Weights of a small transformer language model.
Size: width 256, 4 heads of 32, vocabulary 2048, 11.3M parameters.
Training: a variant of SOAP for these matrices, 548M tokens, 2092 steps.
Each number is 50 + 10 x the weight over its row's rms, rounded and kept within 0 to 99. Layers, rows and columns count from 0. The size before them is the row's rms in percent of the matrix's.

# layer 2 MLP up, 1024x256, rms 0.0494, rows 257-284, columns 0-127
088:49 67 64 48 40 50 67 47 59 37 44 55 51 52 50 47 58 41 52 51 63 32 40 58 52 51 50 57 52 47 68 46 41 49 52 63 62 39 38 44 30 50 53 61 58 66 35 57 55 35 50 55 59 41 49 62 44 48 51 49 52 43 48 39 73 45 45 53 39 25 41 42 51 61 58 66 50 41 52 61 60 39 45 51 51 53 42 28 60 49 73 44 32 38 49 44 47 41 33 26 37 55 45 55 52 31 45 48 49 47 62 39 84 40 59 42 46 53 49 44 50 63 29 56 47 53 60 64
091:50 49 36 50 34 32 53 72 50 64 39 46 54 52 68 56 54 62 37 46 59 55 49 50 58 59 56 63 37 43 28 43 53 52 43 33 34 61 37 51 53 62 74 69 59 32 41 45 57 59 46 72 43 48 46 66 55 64 59 47 75 51 57 42 59 44 44 57 50 53 53 62 57 61 33 45 32 64 41 46 48 43 50 53 65 58 51 44 50 56 48 44 25 47 63 38 50 37 52 48 55 51 64 45 33 60 54 52 40 55 55 66 58 64 59 55 56 27 60 48 41 43 53 49 66 37 47 50
110:74 48 41 49 52 53 64 52 56 50 43 62 46 40 54 50 50 37 46 51 67 57 43 55 54 50 36 48 44 52 40 35 51 48 55 47 64 42 46 35 53 35 70 56 28 64 54 54 55 31 64 44 52 42 36 45 48 38 44 62 35 41 61 23 42 53 49 40 57 38 47 40 55 38 62 53 46 58 61 67 42 43 62 54 61 60 43 33 37 54 49 75 51 43 42 58 56 49 60 54 38 58 44 46 47 46 54 61 44 31 47 42 31 70 49 54 44 56 45 59 42 57 34 42 57 39 54 34
108:43 56 56 48 47 62 59 41 41 52 60 36 63 48 43 47 46 25 43 56 53 44 45 34 46 65 58 52 56 58 57 62 39 62 59 46 68 48 54 33 53 43 30 54 42 54 51 39 47 67 54 61 25 31 48 56 62 48 58 58 34 49 50 53 27 40 46 47 45 41 47 55 47 53 48 40 45 72 59 60 60 46 56 61 58 44 55 55 34 54 57 59 70 56 52 47 40 54 63 46 56 51 36 56 54 51 61 45 49 33 43 48 38 66 59 70 60 47 48 59 54 51 58 48 65 49 80 58
097:63 56 57 31 41 49 43 72 64 43 58 54 38 36 52 57 58 38 48 52 44 57 54 43 41 59 44 66 48 57 50 49 29 47 35 60 42 34 65 46 38 52 62 47 63 54 51 42 58 60 57 42 44 43 41 57 38 52 51 43 49 54 45 43 60 59 50 51 52 53 52 65 30 52 44 56 67 44 47 65 40 45 49 63 50 54 31 62 54 52 47 58 64 27 45 40 55 42 62 31 34 57 51 52 70 64 52 46 45 49 61 47 49 55 53 53 42 46 51 54 62 72 54 44 64 45 38 62
111:59 59 45 57 40 64 69 41 48 65 43 61 50 58 62 45 49 49 50 54 41 39 34 50 65 62 39 47 53 53 63 57 42 50 46 42 58 43 55 50 41 54 51 55 63 51 35 48 27 60 38 42 41 30 42 65 41 51 60 60 45 40 33 49 61 34 47 49 57 50 35 30 40 35 48 68 50 49 51 49 60 37 45 35 48 50 49 50 52 31 49 54 45 57 59 61 47 58 49 60 47 33 52 57 57 48 42 49 46 52 48 50 37 59 33 59 33 55 42 56 53 43 61 37 41 48 55 55
095:39 45 63 76 34 47 41 59 36 57 56 58 50 43 38 46 30 46 39 62 38 58 45 63 51 60 50 41 57 40 56 59 68 56 50 64 49 32 44 64 41 56 48 56 48 64 54 60 51 62 36 58 49 55 40 72 59 48 30 41 76 71 31 60 65 57 62 59 64 69 49 29 49 66 54 43 47 54 47 42 51 53 55 47 60 47 48 40 48 55 45 51 46 74 32 51 53 19 40 44 50 60 44 69 39 61 37 53 40 36 62 38 46 41 39 44 63 41 53 58 64 65 54 38 49 50 45 52
095:60 63 47 63 59 55 50 59 38 60 47 43 33 53 61 48 40 51 49 48 37 41 46 66 50 38 35 55 67 64 55 32 51 43 57 43 53 38 29 56 54 34 46 54 47 72 44 33 57 55 42 62 47 51 51 51 54 30 44 67 53 61 41 39 45 63 50 50 42 62 62 38 59 38 61 39 58 57 47 46 44 68 47 55 57 53 51 42 41 59 53 44 43 53 44 30 37 55 35 54 46 47 49 60 52 74 45 61 61 37 52 58 65 44 56 55 39 38 47 43 39 56 42 41 54 40 52 57
099:52 46 58 56 40 67 35 54 55 48 39 53 56 53 46 56 50 50 42 34 52 61 19 63 37 32 46 44 70 45 41 65 49 52 56 63 44 42 58 45 65 60 45 51 43 54 54 57 63 63 52 58 53 49 39 50 39 53 40 51 57 41 53 68 65 32 45 69 55 39 41 51 38 57 39 52 34 35 42 47 44 48 55 43 50 43 56 48 59 42 24 39 53 70 48 43 46 53 40 42 51 51 56 49 58 62 66 47 42 41 43 48 59 30 38 58 55 53 37 43 53 29 56 55 54 63 57 54
094:58 29 38 49 56 46 52 33 67 59 39 47 38 49 58 42 57 47 46 49 51 48 54 44 53 71 54 55 47 55 22 51 58 51 42 61 46 47 53 41 60 40 59 48 64 44 53 57 46 63 53 62 60 60 65 39 42 63 56 43 63 25 55 53 55 43 61 43 47 48 45 65 35 46 49 42 27 62 66 50 58 53 50 58 63 58 33 58 73 49 36 55 40 49 44 49 53 60 56 54 50 51 56 38 45 74 49 68 56 59 50 50 54 57 52 50 44 60 50 50 68 42 44 63 53 52 33 40
103:61 51 44 56 59 47 68 39 63 64 50 44 50 46 50 45 51 53 51 53 35 45 54 51 51 51 83 56 47 52 59 49 54 44 50 64 56 48 44 55 61 50 69 50 52 64 54 37 42 42 40 51 49 49 24 71 52 51 41 73 46 38 46 45 61 57 57 70 60 71 60 59 48 43 39 47 41 38 44 45 53 42 59 37 48 67 51 51 66 45 37 38 45 48 40 44 47 39 51 44 61 71 52 45 66 56 68 53 30 44 65 61 33 48 41 64 46 65 44 59 51 49 49 51 38 55 47 47
069:39 63 68 61 46 48 43 45 32 58 46 53 68 58 54 37 34 51 46 45 50 33 51 46 50 48 51 45 53 45 45 44 43 51 42 48 45 31 38 69 37 61 60 34 55 50 55 54 37 47 59 44 41 80 39 53 35 47 42 54 43 45 54 58 63 45 52 61 66 43 52 53 57 65 50 66 59 72 39 66 57 42 46 50 43 50 45 46 41 43 65 34 50 49 34 49 40 66 55 51 40 21 49 38 36 68 60 35 44 64 45 53 46 44 46 65 53 54 47 36 55 53 59 68 43 57 49 55
101:62 33 48 45 50 46 67 35 56 58 48 39 59 47 25 55 41 69 44 45 41 56 29 61 43 46 45 15 58 51 42 51 41 44 37 46 57 50 51 66 45 48 60 51 46 57 59 58 72 40 47 54 46 63 56 60 38 50 40 51 64 74 51 41 72 58 44 52 51 55 44 50 67 54 36 67 49 35 45 63 55 33 57 59 38 41 40 46 48 44 58 54 40 59 57 51 64 52 66 58 55 45 37 38 64 49 49 50 59 62 47 40 39 53 46 39 46 47 53 44 51 45 71 52 58 52 50 57
100:45 53 65 60 54 54 53 59 87 68 43 47 45 38 60 40 55 69 52 60 53 61 56 42 47 54 54 33 61 55 53 49 66 35 53 58 49 49 42 54 44 51 52 34 38 53 50 46 59 47 40 60 61 37 53 54 42 42 50 37 70 47 52 43 55 37 51 44 61 43 55 43 59 50 43 42 54 41 49 31 33 51 52 42 56 42 52 64 39 39 71 30 45 48 55 34 53 60 51 49 74 53 51 57 64 48 61 40 45 38 48 40 52 57 57 53 51 48 61 38 41 39 51 47 65 17 37 44
104:58 52 48 60 75 49 50 48 58 45 62 38 47 58 54 56 46 42 53 27 50 52 35 74 52 57 58 43 50 58 61 56 52 62 55 50 67 54 50 64 61 42 42 57 44 53 36 56 48 43 37 43 61 48 28 68 58 52 56 57 40 36 49 58 45 43 52 66 57 47 60 40 70 55 48 47 39 47 57 53 43 50 58 45 52 39 44 67 39 56 61 51 50 51 57 69 50 73 41 41 39 41 59 55 57 46 34 45 48 49 32 72 51 39 63 39 57 43 43 39 64 56 51 56 60 52 54 47
101:38 41 57 54 57 50 63 44 55 56 51 46 48 44 43 53 41 55 54 55 61 44 53 50 58 62 43 49 49 45 42 35 53 54 49 43 54 55 28 41 37 50 50 57 49 55 42 52 70 53 40 53 58 33 47 50 60 42 41 50 35 55 50 60 55 59 58 44 65 53 51 50 27 82 54 44 30 50 53 45 50 59 57 61 30 52 43 55 53 53 48 71 56 74 49 55 50 31 56 32 51 41 54 47 34 14 42 44 50 37 42 59 44 48 63 69 65 35 33 48 52 46 53 47 62 45 59 46
108:48 38 58 39 41 40 56 50 39 58 54 31 62 54 54 57 55 52 50 58 38 55 62 45 49 35 41 64 34 53 60 47 52 51 32 48 56 46 56 49 43 54 51 45 46 47 54 52 42 36 38 41 45 51 52 73 29 62 63 52 50 55 45 39 36 45 62 46 54 77 38 63 47 72 77 60 53 54 47 64 35 56 45 41 64 66 49 37 52 61 51 55 35 50 50 49 45 39 58 65 53 55 59 61 56 72 52 62 43 38 55 68 36 61 45 48 40 44 76 76 45 38 54 51 66 48 56 45
126:39 39 50 39 55 47 46 47 49 56 54 51 48 49 55 43 47 53 52 57 59 53 69 61 55 48 44 53 56 56 39 41 39 59 38 66 46 63 38 56 61 33 45 43 48 56 56 54 63 67 40 71 51 40 63 61 50 29 66 43 51 62 53 50 52 40 29 64 55 47 76 46 59 57 41 36 63 52 39 68 44 37 65 49 55 62 49 41 72 53 58 25 42 43 61 51 44 56 52 36 56 57 61 55 49 45 47 55 45 57 50 60 52 54 40 47 25 36 61 54 58 46 46 41 53 31 56 55
104:48 53 56 47 54 66 61 56 51 57 52 50 53 48 29 48 37 47 38 59 53 33 49 49 39 38 31 38 57 64 38 41 56 44 66 55 41 60 54 48 54 56 57 59 58 50 37 51 65 76 52 26 62 59 55 41 67 46 48 47 42 60 49 53 39 61 68 32 41 57 56 63 38 50 53 57 55 60 44 55 48 58 45 60 65 36 57 46 40 39 62 42 30 57 38 38 24 48 54 53 62 60 41 57 48 35 51 45 56 50 59 46 39 60 43 76 44 61 45 54 55 39 37 54 59 43 50 43
109:60 44 61 65 51 59 42 61 56 59 62 53 55 42 50 57 59 48 52 39 51 48 61 37 37 32 48 38 54 50 41 46 50 49 39 29 43 38 55 47 75 58 43 37 59 49 39 41 34 57 42 33 48 35 55 42 73 33 66 41 44 36 32 66 56 60 66 49 73 50 41 31 67 48 38 39 45 46 64 42 56 41 41 38 39 52 56 50 58 38 41 45 66 51 47 40 66 57 52 42 66 56 37 52 57 55 50 62 59 69 44 58 48 56 27 53 45 52 69 45 43 53 53 58 47 53 57 49
110:46 41 43 39 57 45 60 40 59 35 57 54 32 23 63 61 42 52 54 49 36 48 44 62 49 53 35 38 49 45 56 49 37 55 50 49 50 28 52 43 59 57 44 73 48 44 49 42 45 38 37 50 52 45 57 58 44 52 45 53 56 52 41 49 45 37 48 45 54 57 41 43 54 43 59 56 47 54 51 49 62 59 56 39 80 32 65 50 55 27 56 43 41 55 48 63 54 41 69 51 40 46 35 52 53 36 18 50 53 64 85 50 47 38 38 35 69 52 48 33 68 60 58 41 59 46 59 59
095:42 58 46 56 67 23 54 46 64 47 35 43 28 39 44 72 44 46 40 60 51 53 53 56 38 57 45 34 40 40 60 71 43 44 40 54 38 61 47 60 51 43 44 58 71 56 69 62 56 43 55 59 39 55 59 54 45 59 44 50 55 47 50 39 39 54 47 41 48 66 40 55 55 45 54 52 61 66 55 45 43 42 50 68 59 45 49 47 40 55 53 43 34 42 41 52 44 63 54 52 39 47 57 57 53 54 39 59 41 52 47 70 45 54 36 28 37 46 44 48 55 39 38 49 52 55 41 39
098:34 41 34 41 48 53 61 58 54 54 35 45 40 76 41 39 45 55 59 49 44 62 57 72 57 40 58 42 49 47 54 52 63 51 43 38 34 62 62 43 43 63 37 42 35 53 58 64 65 44 50 65 50 40 37 48 52 54 51 47 36 46 47 40 30 37 56 51 41 44 45 40 51 50 41 50 51 65 71 43 55 47 57 57 44 31 31 33 55 57 52 39 45 59 35 51 44 58 51 48 45 51 45 46 53 43 54 40 52 48 33 58 40 52 63 65 54 68 41 45 54 62 50 47 62 57 39 32
102:53 60 26 55 44 29 54 36 52 46 39 40 41 56 48 44 39 57 31 43 49 67 31 45 37 46 53 35 52 49 53 53 40 51 40 46 68 51 40 38 55 46 85 58 40 52 56 40 60 45 31 53 51 43 51 52 58 56 61 42 35 48 66 42 50 36 60 63 66 55 33 53 55 55 35 41 51 24 42 70 54 41 55 47 41 59 29 45 39 50 47 54 57 37 53 58 42 44 63 71 39 43 57 59 49 50 54 35 58 62 69 50 33 59 55 43 48 49 29 42 49 37 52 54 44 39 37 55
097:43 43 54 48 42 59 61 44 45 61 50 35 48 47 52 83 54 54 63 55 43 58 61 44 43 54 47 42 49 43 39 54 65 66 61 54 37 50 49 33 60 43 53 77 62 40 66 52 52 32 48 45 56 61 56 57 67 59 54 56 64 50 62 48 40 34 48 58 34 47 57 60 43 44 61 45 46 46 60 50 59 58 75 53 43 46 53 58 51 70 40 37 29 48 53 45 45 59 59 64 48 51 26 60 44 50 65 39 45 61 49 34 45 68 46 57 58 68 33 72 53 51 42 30 43 48 60 65
109:44 55 64 58 58 55 42 57 59 45 52 50 44 34 69 42 52 62 35 60 50 48 37 48 45 36 49 39 39 62 56 38 67 70 48 46 47 46 62 56 59 65 47 55 44 55 65 30 59 50 43 58 42 71 39 55 51 47 34 60 45 76 70 29 48 28 49 45 48 52 66 45 61 62 49 58 67 32 44 58 55 45 40 46 58 61 66 50 43 67 57 50 39 40 36 47 52 36 42 46 55 54 48 55 31 35 54 57 42 62 50 48 47 57 39 82 78 53 44 46 49 52 35 39 57 62 45 47
106:46 48 52 55 56 59 45 50 52 48 31 37 45 47 43 41 53 52 52 49 47 41 55 55 61 23 34 58 60 55 52 45 44 48 54 38 44 41 60 44 23 53 42 54 49 53 63 49 43 38 59 72 37 52 29 57 53 56 56 64 52 49 49 56 65 50 39 24 47 50 39 49 71 48 65 46 46 61 46 43 56 64 61 58 51 35 42 54 38 30 44 40 47 65 44 43 65 53 36 45 64 59 58 53 45 69 58 68 56 51 73 48 36 73 41 49 52 45 54 40 57 64 46 46 38 32 40 66
096:50 65 61 57 45 57 39 44 44 50 45 45 57 48 23 42 51 57 45 46 44 56 57 52 46 35 56 67 53 64 48 56 47 50 43 51 46 69 71 57 39 45 62 34 49 43 48 54 50 46 62 50 53 72 61 34 28 55 50 46 62 45 41 33 58 45 58 34 46 54 33 43 46 45 45 36 40 58 37 36 54 34 50 58 66 54 41 55 29 38 25 67 30 52 52 39 49 56 54 51 58 38 52 45 55 53 38 41 42 60 40 46 41 35 56 50 55 57 42 57 49 44 60 73 44 45 52 39
# layer 2 MLP down (transposed), 1024x256, rms 0.0495, rows 257-283, columns 0-127
100:36 56 34 55 64 50 45 54 50 61 41 39 59 49 44 52 47 66 53 44 42 51 47 34 53 55 55 53 60 52 36 65 55 34 42 44 42 67 61 49 59 42 42 70 46 33 65 46 57 35 41 54 54 58 53 35 52 53 45 52 52 66 43 57 49 44 71 54 59 60 65 59 37 62 43 47 67 46 62 35 44 68 65 77 45 56 41 72 43 63 48 48 58 61 61 42 50 48 60 49 65 42 51 36 51 61 49 53 45 64 65 44 31 57 49 59 47 37 67 51 62 52 56 31 48 43 63 27
096:53 31 45 60 52 59 52 47 63 42 80 69 38 58 34 40 55 50 45 53 41 65 50 53 48 41 42 40 62 57 58 58 56 38 53 66 68 44 48 57 51 36 31 47 48 73 57 36 43 37 60 44 65 54 56 40 32 36 60 57 23 57 50 67 53 43 50 67 57 35 50 53 49 44 59 42 52 43 44 58 34 59 50 63 58 37 60 55 55 30 48 50 58 57 53 70 55 59 47 40 55 46 47 58 46 30 39 54 37 46 59 27 52 56 48 46 56 45 51 42 60 61 56 32 56 35 61 65
109:49 73 57 46 56 54 49 38 47 52 45 42 61 67 60 61 48 46 60 33 54 45 57 37 45 57 58 59 33 58 62 46 36 50 56 51 59 74 65 58 48 69 54 48 58 48 38 50 39 57 50 50 52 36 42 42 56 56 21 37 65 58 47 47 53 40 42 42 51 38 54 49 73 65 57 50 47 52 54 57 68 55 67 69 64 66 39 53 52 75 34 39 56 50 40 42 32 60 54 53 62 49 56 66 58 57 68 72 50 55 44 46 52 46 51 64 65 45 41 48 47 50 58 54 48 58 50 66
087:63 51 58 37 52 47 30 59 58 42 35 68 33 56 37 59 62 52 44 47 38 47 45 43 30 44 54 64 41 33 62 47 61 43 41 49 44 50 56 59 56 57 70 48 51 63 53 35 52 53 44 63 64 65 42 44 52 58 56 62 39 41 53 45 73 46 50 58 54 60 54 32 51 60 45 52 68 38 47 48 45 44 53 45 68 37 55 40 58 52 33 45 41 35 45 68 52 52 42 59 67 43 83 51 52 50 50 41 61 60 37 49 54 52 50 30 49 52 42 44 49 37 45 55 49 45 51 63
097:38 37 45 64 53 51 71 39 40 48 48 44 66 48 54 54 44 45 45 61 58 38 44 52 47 54 54 41 53 36 42 57 71 50 67 55 64 47 44 48 74 41 44 56 50 34 41 46 58 55 48 44 44 58 57 53 51 59 56 53 49 42 39 39 52 48 42 41 57 53 65 45 40 36 39 58 28 57 65 40 53 60 43 36 55 55 62 47 46 43 35 62 19 67 54 56 60 61 42 61 60 49 52 51 65 33 62 64 43 55 39 48 40 62 48 55 39 50 34 32 58 41 43 42 35 67 60 36
101:29 63 54 55 58 54 45 58 57 45 58 46 67 43 49 47 48 44 59 32 43 61 71 33 44 46 44 62 50 30 58 41 37 51 42 50 51 57 51 46 52 36 53 38 41 50 46 56 60 35 55 57 42 62 69 51 34 37 52 48 58 66 55 51 38 64 31 57 51 35 66 76 47 61 68 38 51 42 44 59 48 58 47 59 60 52 53 51 58 57 62 59 55 70 42 58 54 50 56 45 54 60 52 55 40 44 44 45 38 53 45 48 60 40 62 47 63 65 47 22 43 41 59 47 44 43 57 52
103:43 64 27 41 61 66 54 57 49 43 40 40 54 41 48 58 45 46 48 36 51 45 37 29 57 58 47 44 51 54 53 41 27 43 39 65 60 46 54 38 46 42 53 30 56 42 34 33 38 59 42 35 34 67 46 40 45 48 46 48 48 62 53 41 47 63 61 57 31 46 67 34 47 51 43 46 60 55 49 54 42 45 46 71 32 44 48 72 54 44 39 54 53 58 48 48 66 46 58 38 57 46 72 64 49 48 54 62 30 41 47 45 52 48 65 59 50 45 47 51 64 58 59 56 55 65 42 49
091:55 49 50 39 51 44 50 36 43 49 63 54 47 51 46 60 51 46 56 54 52 63 46 32 48 47 45 54 43 51 65 58 40 52 54 52 48 57 63 50 61 59 55 36 62 40 52 70 51 60 47 46 43 44 43 62 48 57 50 51 67 35 49 53 54 38 64 36 54 40 46 50 46 68 30 52 46 41 50 57 58 31 47 35 78 39 27 69 56 44 51 56 42 38 54 57 57 50 64 49 67 42 60 66 50 38 51 36 30 54 41 58 36 49 65 44 60 52 51 67 49 38 53 61 52 45 52 28
107:53 36 51 59 47 46 70 46 38 40 38 51 54 28 41 38 59 55 42 60 55 41 50 61 58 66 61 46 73 40 69 51 58 49 51 24 43 61 42 59 56 55 47 47 62 60 54 59 61 54 43 40 35 55 54 47 73 32 53 55 51 63 46 52 30 48 72 31 46 46 50 61 80 54 39 49 57 64 49 45 64 40 53 52 39 49 33 47 38 59 61 51 73 51 51 45 31 56 30 49 43 60 51 46 41 44 45 46 56 55 42 54 55 61 56 55 32 50 65 63 32 52 57 36 63 32 56 62
112:50 58 30 52 51 47 47 55 48 43 55 54 59 47 58 65 56 39 49 46 55 47 52 36 59 44 54 59 53 47 53 35 65 49 51 58 42 40 33 66 37 59 52 50 40 61 47 52 48 41 67 57 47 53 43 52 55 56 42 41 35 49 61 50 58 55 30 68 62 42 59 53 61 53 47 54 51 55 57 35 39 56 29 55 61 45 48 59 63 63 47 43 48 53 73 53 55 51 34 43 41 43 40 32 50 51 30 38 59 69 54 47 36 55 64 64 54 33 31 39 47 62 66 42 69 48 47 51
101:47 59 66 47 35 45 59 41 44 38 48 50 59 59 46 47 53 52 61 66 47 47 62 49 61 59 33 50 40 48 42 65 47 58 53 61 55 57 47 56 53 50 41 34 42 41 52 55 78 43 49 46 35 47 47 45 51 53 41 41 49 58 49 60 75 47 60 49 46 40 36 52 43 59 59 65 68 42 59 53 47 62 41 51 55 53 63 61 58 39 47 56 59 47 56 33 42 47 41 19 49 36 55 57 42 41 56 55 53 66 39 56 27 43 49 32 32 55 62 48 40 51 61 35 65 62 65 60
050:55 48 36 39 50 40 53 58 64 44 62 37 48 50 45 62 69 46 39 46 48 52 51 50 41 60 39 54 40 55 57 52 57 44 61 50 50 64 63 36 65 35 49 67 51 47 50 45 53 50 59 57 67 34 69 48 62 63 60 50 57 49 37 46 36 55 50 46 27 54 52 46 57 31 54 44 45 33 59 41 43 64 48 66 53 58 55 51 44 52 39 57 58 42 59 48 45 37 49 62 59 73 52 53 61 26 41 72 49 41 53 54 45 63 61 51 63 47 44 66 52 47 36 43 56 49 47 44
098:48 49 43 55 50 57 38 52 55 57 50 57 61 51 51 37 41 50 36 39 46 39 61 48 53 57 59 53 45 52 63 41 47 47 37 38 55 55 70 52 53 57 66 55 52 54 56 43 30 64 49 51 64 54 38 44 63 70 35 38 46 34 62 55 53 64 56 42 58 45 72 51 48 41 53 26 50 46 47 41 45 53 61 54 57 50 56 72 62 47 58 60 56 44 44 42 60 65 52 70 43 48 60 48 65 50 50 50 48 47 40 43 47 55 65 51 43 60 61 46 56 58 37 70 36 48 67 52
079:22 26 43 46 48 61 43 32 50 51 64 43 41 61 43 43 67 39 55 52 61 51 56 51 57 54 46 55 58 34 65 45 53 55 60 42 50 49 58 62 45 63 49 50 55 55 52 34 46 51 49 46 42 33 58 50 46 58 46 56 43 66 52 47 44 57 49 54 51 55 29 54 62 50 54 44 43 49 54 41 53 66 54 46 50 48 60 52 58 61 27 39 62 57 53 58 52 33 51 54 36 47 40 46 42 74 41 51 64 72 57 60 51 57 41 60 58 33 32 57 64 44 44 60 58 48 50 42
105:43 39 45 40 69 64 45 45 43 54 42 72 59 52 61 46 31 52 41 49 49 49 59 44 42 53 38 67 31 62 46 46 55 42 46 38 61 48 39 43 41 46 56 60 49 55 49 52 52 63 49 53 57 30 66 50 63 43 48 61 61 46 50 41 53 66 52 46 38 39 41 56 25 52 36 41 48 50 63 49 61 28 51 35 49 70 63 45 64 65 39 42 64 39 35 48 38 41 46 34 54 55 46 42 69 45 41 46 56 33 72 56 62 51 48 55 51 59 45 50 46 38 44 52 46 49 43 57
101:59 43 42 54 44 48 52 52 56 53 35 33 51 57 61 63 43 43 38 53 48 56 55 54 44 43 42 67 51 45 49 64 56 58 45 54 48 58 45 58 52 54 62 39 45 27 55 57 55 58 56 45 52 69 55 30 56 62 49 53 55 36 45 42 44 60 39 41 43 57 43 51 40 40 48 52 41 59 60 67 50 41 67 40 64 62 52 49 55 53 42 50 55 40 54 48 42 57 34 63 40 47 61 41 53 48 50 34 38 48 52 56 58 56 41 35 46 53 41 68 47 47 44 50 34 74 53 45
105:50 59 34 40 55 41 36 48 61 38 37 53 38 52 60 51 71 56 44 32 56 83 48 64 47 57 44 51 50 63 71 60 69 39 69 46 54 52 53 39 52 31 60 61 37 50 59 38 81 59 57 63 82 45 36 36 53 50 67 60 57 47 54 64 55 46 55 43 36 44 57 47 44 55 57 66 44 40 54 37 43 48 45 43 45 59 59 42 70 52 38 44 62 44 50 47 57 59 53 48 66 31 54 37 63 64 51 57 54 65 67 52 42 56 36 39 35 19 63 50 49 50 56 42 34 50 59 52
095:60 53 56 72 46 47 57 51 53 46 47 48 45 39 38 75 57 36 53 39 49 49 33 52 39 55 54 52 40 62 56 57 50 49 55 25 51 58 61 42 36 59 49 62 62 50 35 47 41 30 52 39 32 43 56 51 57 55 46 49 57 33 35 46 45 58 76 39 55 54 23 49 37 43 50 58 48 54 53 24 60 59 33 56 40 35 61 61 24 48 48 54 66 47 32 49 56 49 54 58 48 44 48 49 58 56 45 54 58 64 46 55 38 44 71 37 71 63 45 47 32 47 57 56 43 65 46 50
095:59 39 38 48 47 39 48 34 44 58 32 36 47 54 65 53 53 44 52 47 57 57 36 60 44 58 38 46 36 40 47 47 60 55 28 57 64 45 32 54 40 47 51 56 52 54 64 54 31 37 46 65 44 36 49 51 40 60 60 57 46 55 47 55 56 42 41 72 51 45 53 44 46 40 49 35 57 50 57 55 30 43 46 66 41 51 46 46 56 57 40 57 76 34 47 55 67 48 57 56 64 42 50 50 47 61 55 61 59 56 43 62 51 45 58 30 35 53 62 55 36 52 53 40 72 36 36 58
109:47 44 36 24 49 52 62 52 59 67 45 72 55 50 63 54 56 65 47 46 55 53 42 50 54 60 36 58 49 42 55 53 41 68 60 48 56 50 56 46 63 41 65 46 58 40 49 49 45 60 41 47 66 57 44 41 31 53 45 57 58 56 49 51 43 43 45 41 54 66 37 46 51 49 44 57 53 58 58 56 46 40 26 59 44 58 34 45 42 58 48 51 39 46 81 35 31 44 43 42 42 52 60 38 42 34 52 52 40 53 73 48 56 37 41 56 59 60 39 27 54 57 66 37 47 81 32 65
109:53 39 40 41 49 42 32 56 52 50 49 59 65 59 66 49 61 48 45 50 60 32 38 52 46 65 55 50 66 60 40 46 45 52 57 47 36 50 51 30 32 38 31 56 42 28 47 43 51 61 49 42 57 58 55 63 50 59 56 57 68 55 42 40 62 58 43 34 41 37 65 50 59 58 55 51 56 54 59 69 25 48 61 50 50 54 50 65 40 32 43 44 67 47 50 60 57 58 45 47 61 43 46 43 75 53 54 37 46 50 41 56 46 61 52 35 53 48 37 43 37 60 39 36 57 50 34 60
086:61 39 54 58 47 56 43 57 42 57 72 57 64 60 74 48 58 58 65 34 50 61 51 46 76 46 44 63 60 65 51 38 68 56 54 53 42 52 42 45 50 54 70 32 47 50 40 24 41 64 41 49 51 53 54 54 62 36 60 67 40 49 35 56 64 44 30 63 63 36 58 56 33 58 38 45 50 46 53 66 43 60 57 43 57 64 47 56 53 60 53 57 58 52 62 53 47 26 52 43 70 42 47 48 55 50 52 55 63 46 53 38 52 41 63 53 58 58 58 49 50 56 74 47 47 47 61 64
101:66 55 51 69 64 47 56 51 44 60 60 72 67 52 43 67 61 29 41 63 41 24 68 33 46 38 48 50 62 53 61 42 33 55 63 43 58 40 37 64 63 57 61 51 78 40 40 53 42 51 48 54 42 60 33 66 54 60 49 65 51 49 26 49 69 48 48 56 60 44 56 46 63 34 43 57 52 62 39 39 59 48 66 49 49 42 55 68 43 41 41 65 55 52 36 52 41 59 50 35 70 46 70 50 25 47 62 56 57 57 48 52 47 51 55 50 40 56 46 69 60 42 59 53 40 37 38 56
114:49 51 51 44 69 43 39 31 41 49 56 45 51 65 43 58 68 45 51 63 42 49 50 58 65 43 54 51 53 79 45 47 43 51 62 41 52 36 52 62 55 52 45 48 30 60 57 62 51 44 55 52 47 57 68 53 61 42 41 49 58 67 62 58 61 66 56 71 58 44 37 63 57 48 48 49 54 38 52 50 28 56 67 56 34 50 56 56 37 45 53 61 52 52 49 47 70 40 45 45 67 72 52 43 54 37 45 49 46 45 51 28 35 42 48 37 42 34 48 43 55 74 53 38 45 66 65 59
103:47 64 50 37 63 50 56 54 39 52 48 45 56 44 55 42 39 46 47 43 46 51 49 53 61 62 63 54 43 64 45 51 37 37 46 37 49 51 41 78 48 54 51 35 58 58 49 57 59 66 59 58 77 62 39 30 28 43 41 36 45 56 42 45 45 41 37 58 57 63 51 49 48 52 39 41 55 46 55 56 47 34 39 63 39 61 42 44 57 48 58 55 60 62 39 49 61 55 61 55 34 46 66 40 47 48 48 58 36 37 51 51 46 39 42 49 57 51 46 20 49 40 67 54 44 51 57 30
092:63 49 38 44 46 41 51 53 54 57 28 65 56 51 38 42 55 46 53 65 72 40 54 32 56 64 56 54 52 34 58 44 44 35 41 46 60 39 37 39 57 45 57 53 51 34 47 51 57 54 49 26 54 61 65 45 56 58 43 47 47 45 42 59 61 59 60 42 66 70 50 48 67 33 46 56 54 59 54 56 50 56 53 55 52 58 35 49 39 45 63 59 53 53 65 59 58 59 48 50 54 53 56 68 45 61 44 64 67 41 44 56 74 71 63 39 43 67 45 57 57 42 29 32 55 34 44 55
093:60 57 29 50 54 38 57 56 39 40 56 37 52 40 50 44 43 64 42 49 44 35 49 44 52 55 61 60 39 25 49 49 47 60 55 59 47 40 42 60 73 54 51 41 61 41 39 48 50 63 33 34 33 46 57 35 43 45 48 36 41 63 65 55 40 50 55 48 39 55 53 50 45 58 43 51 31 55 60 67 55 52 51 45 37 57 52 33 44 60 50 51 56 43 49 43 52 45 59 57 40 48 57 50 60 43 54 28 36 32 27 55 50 33 42 45 44 57 33 49 46 30 54 73 54 66 43 42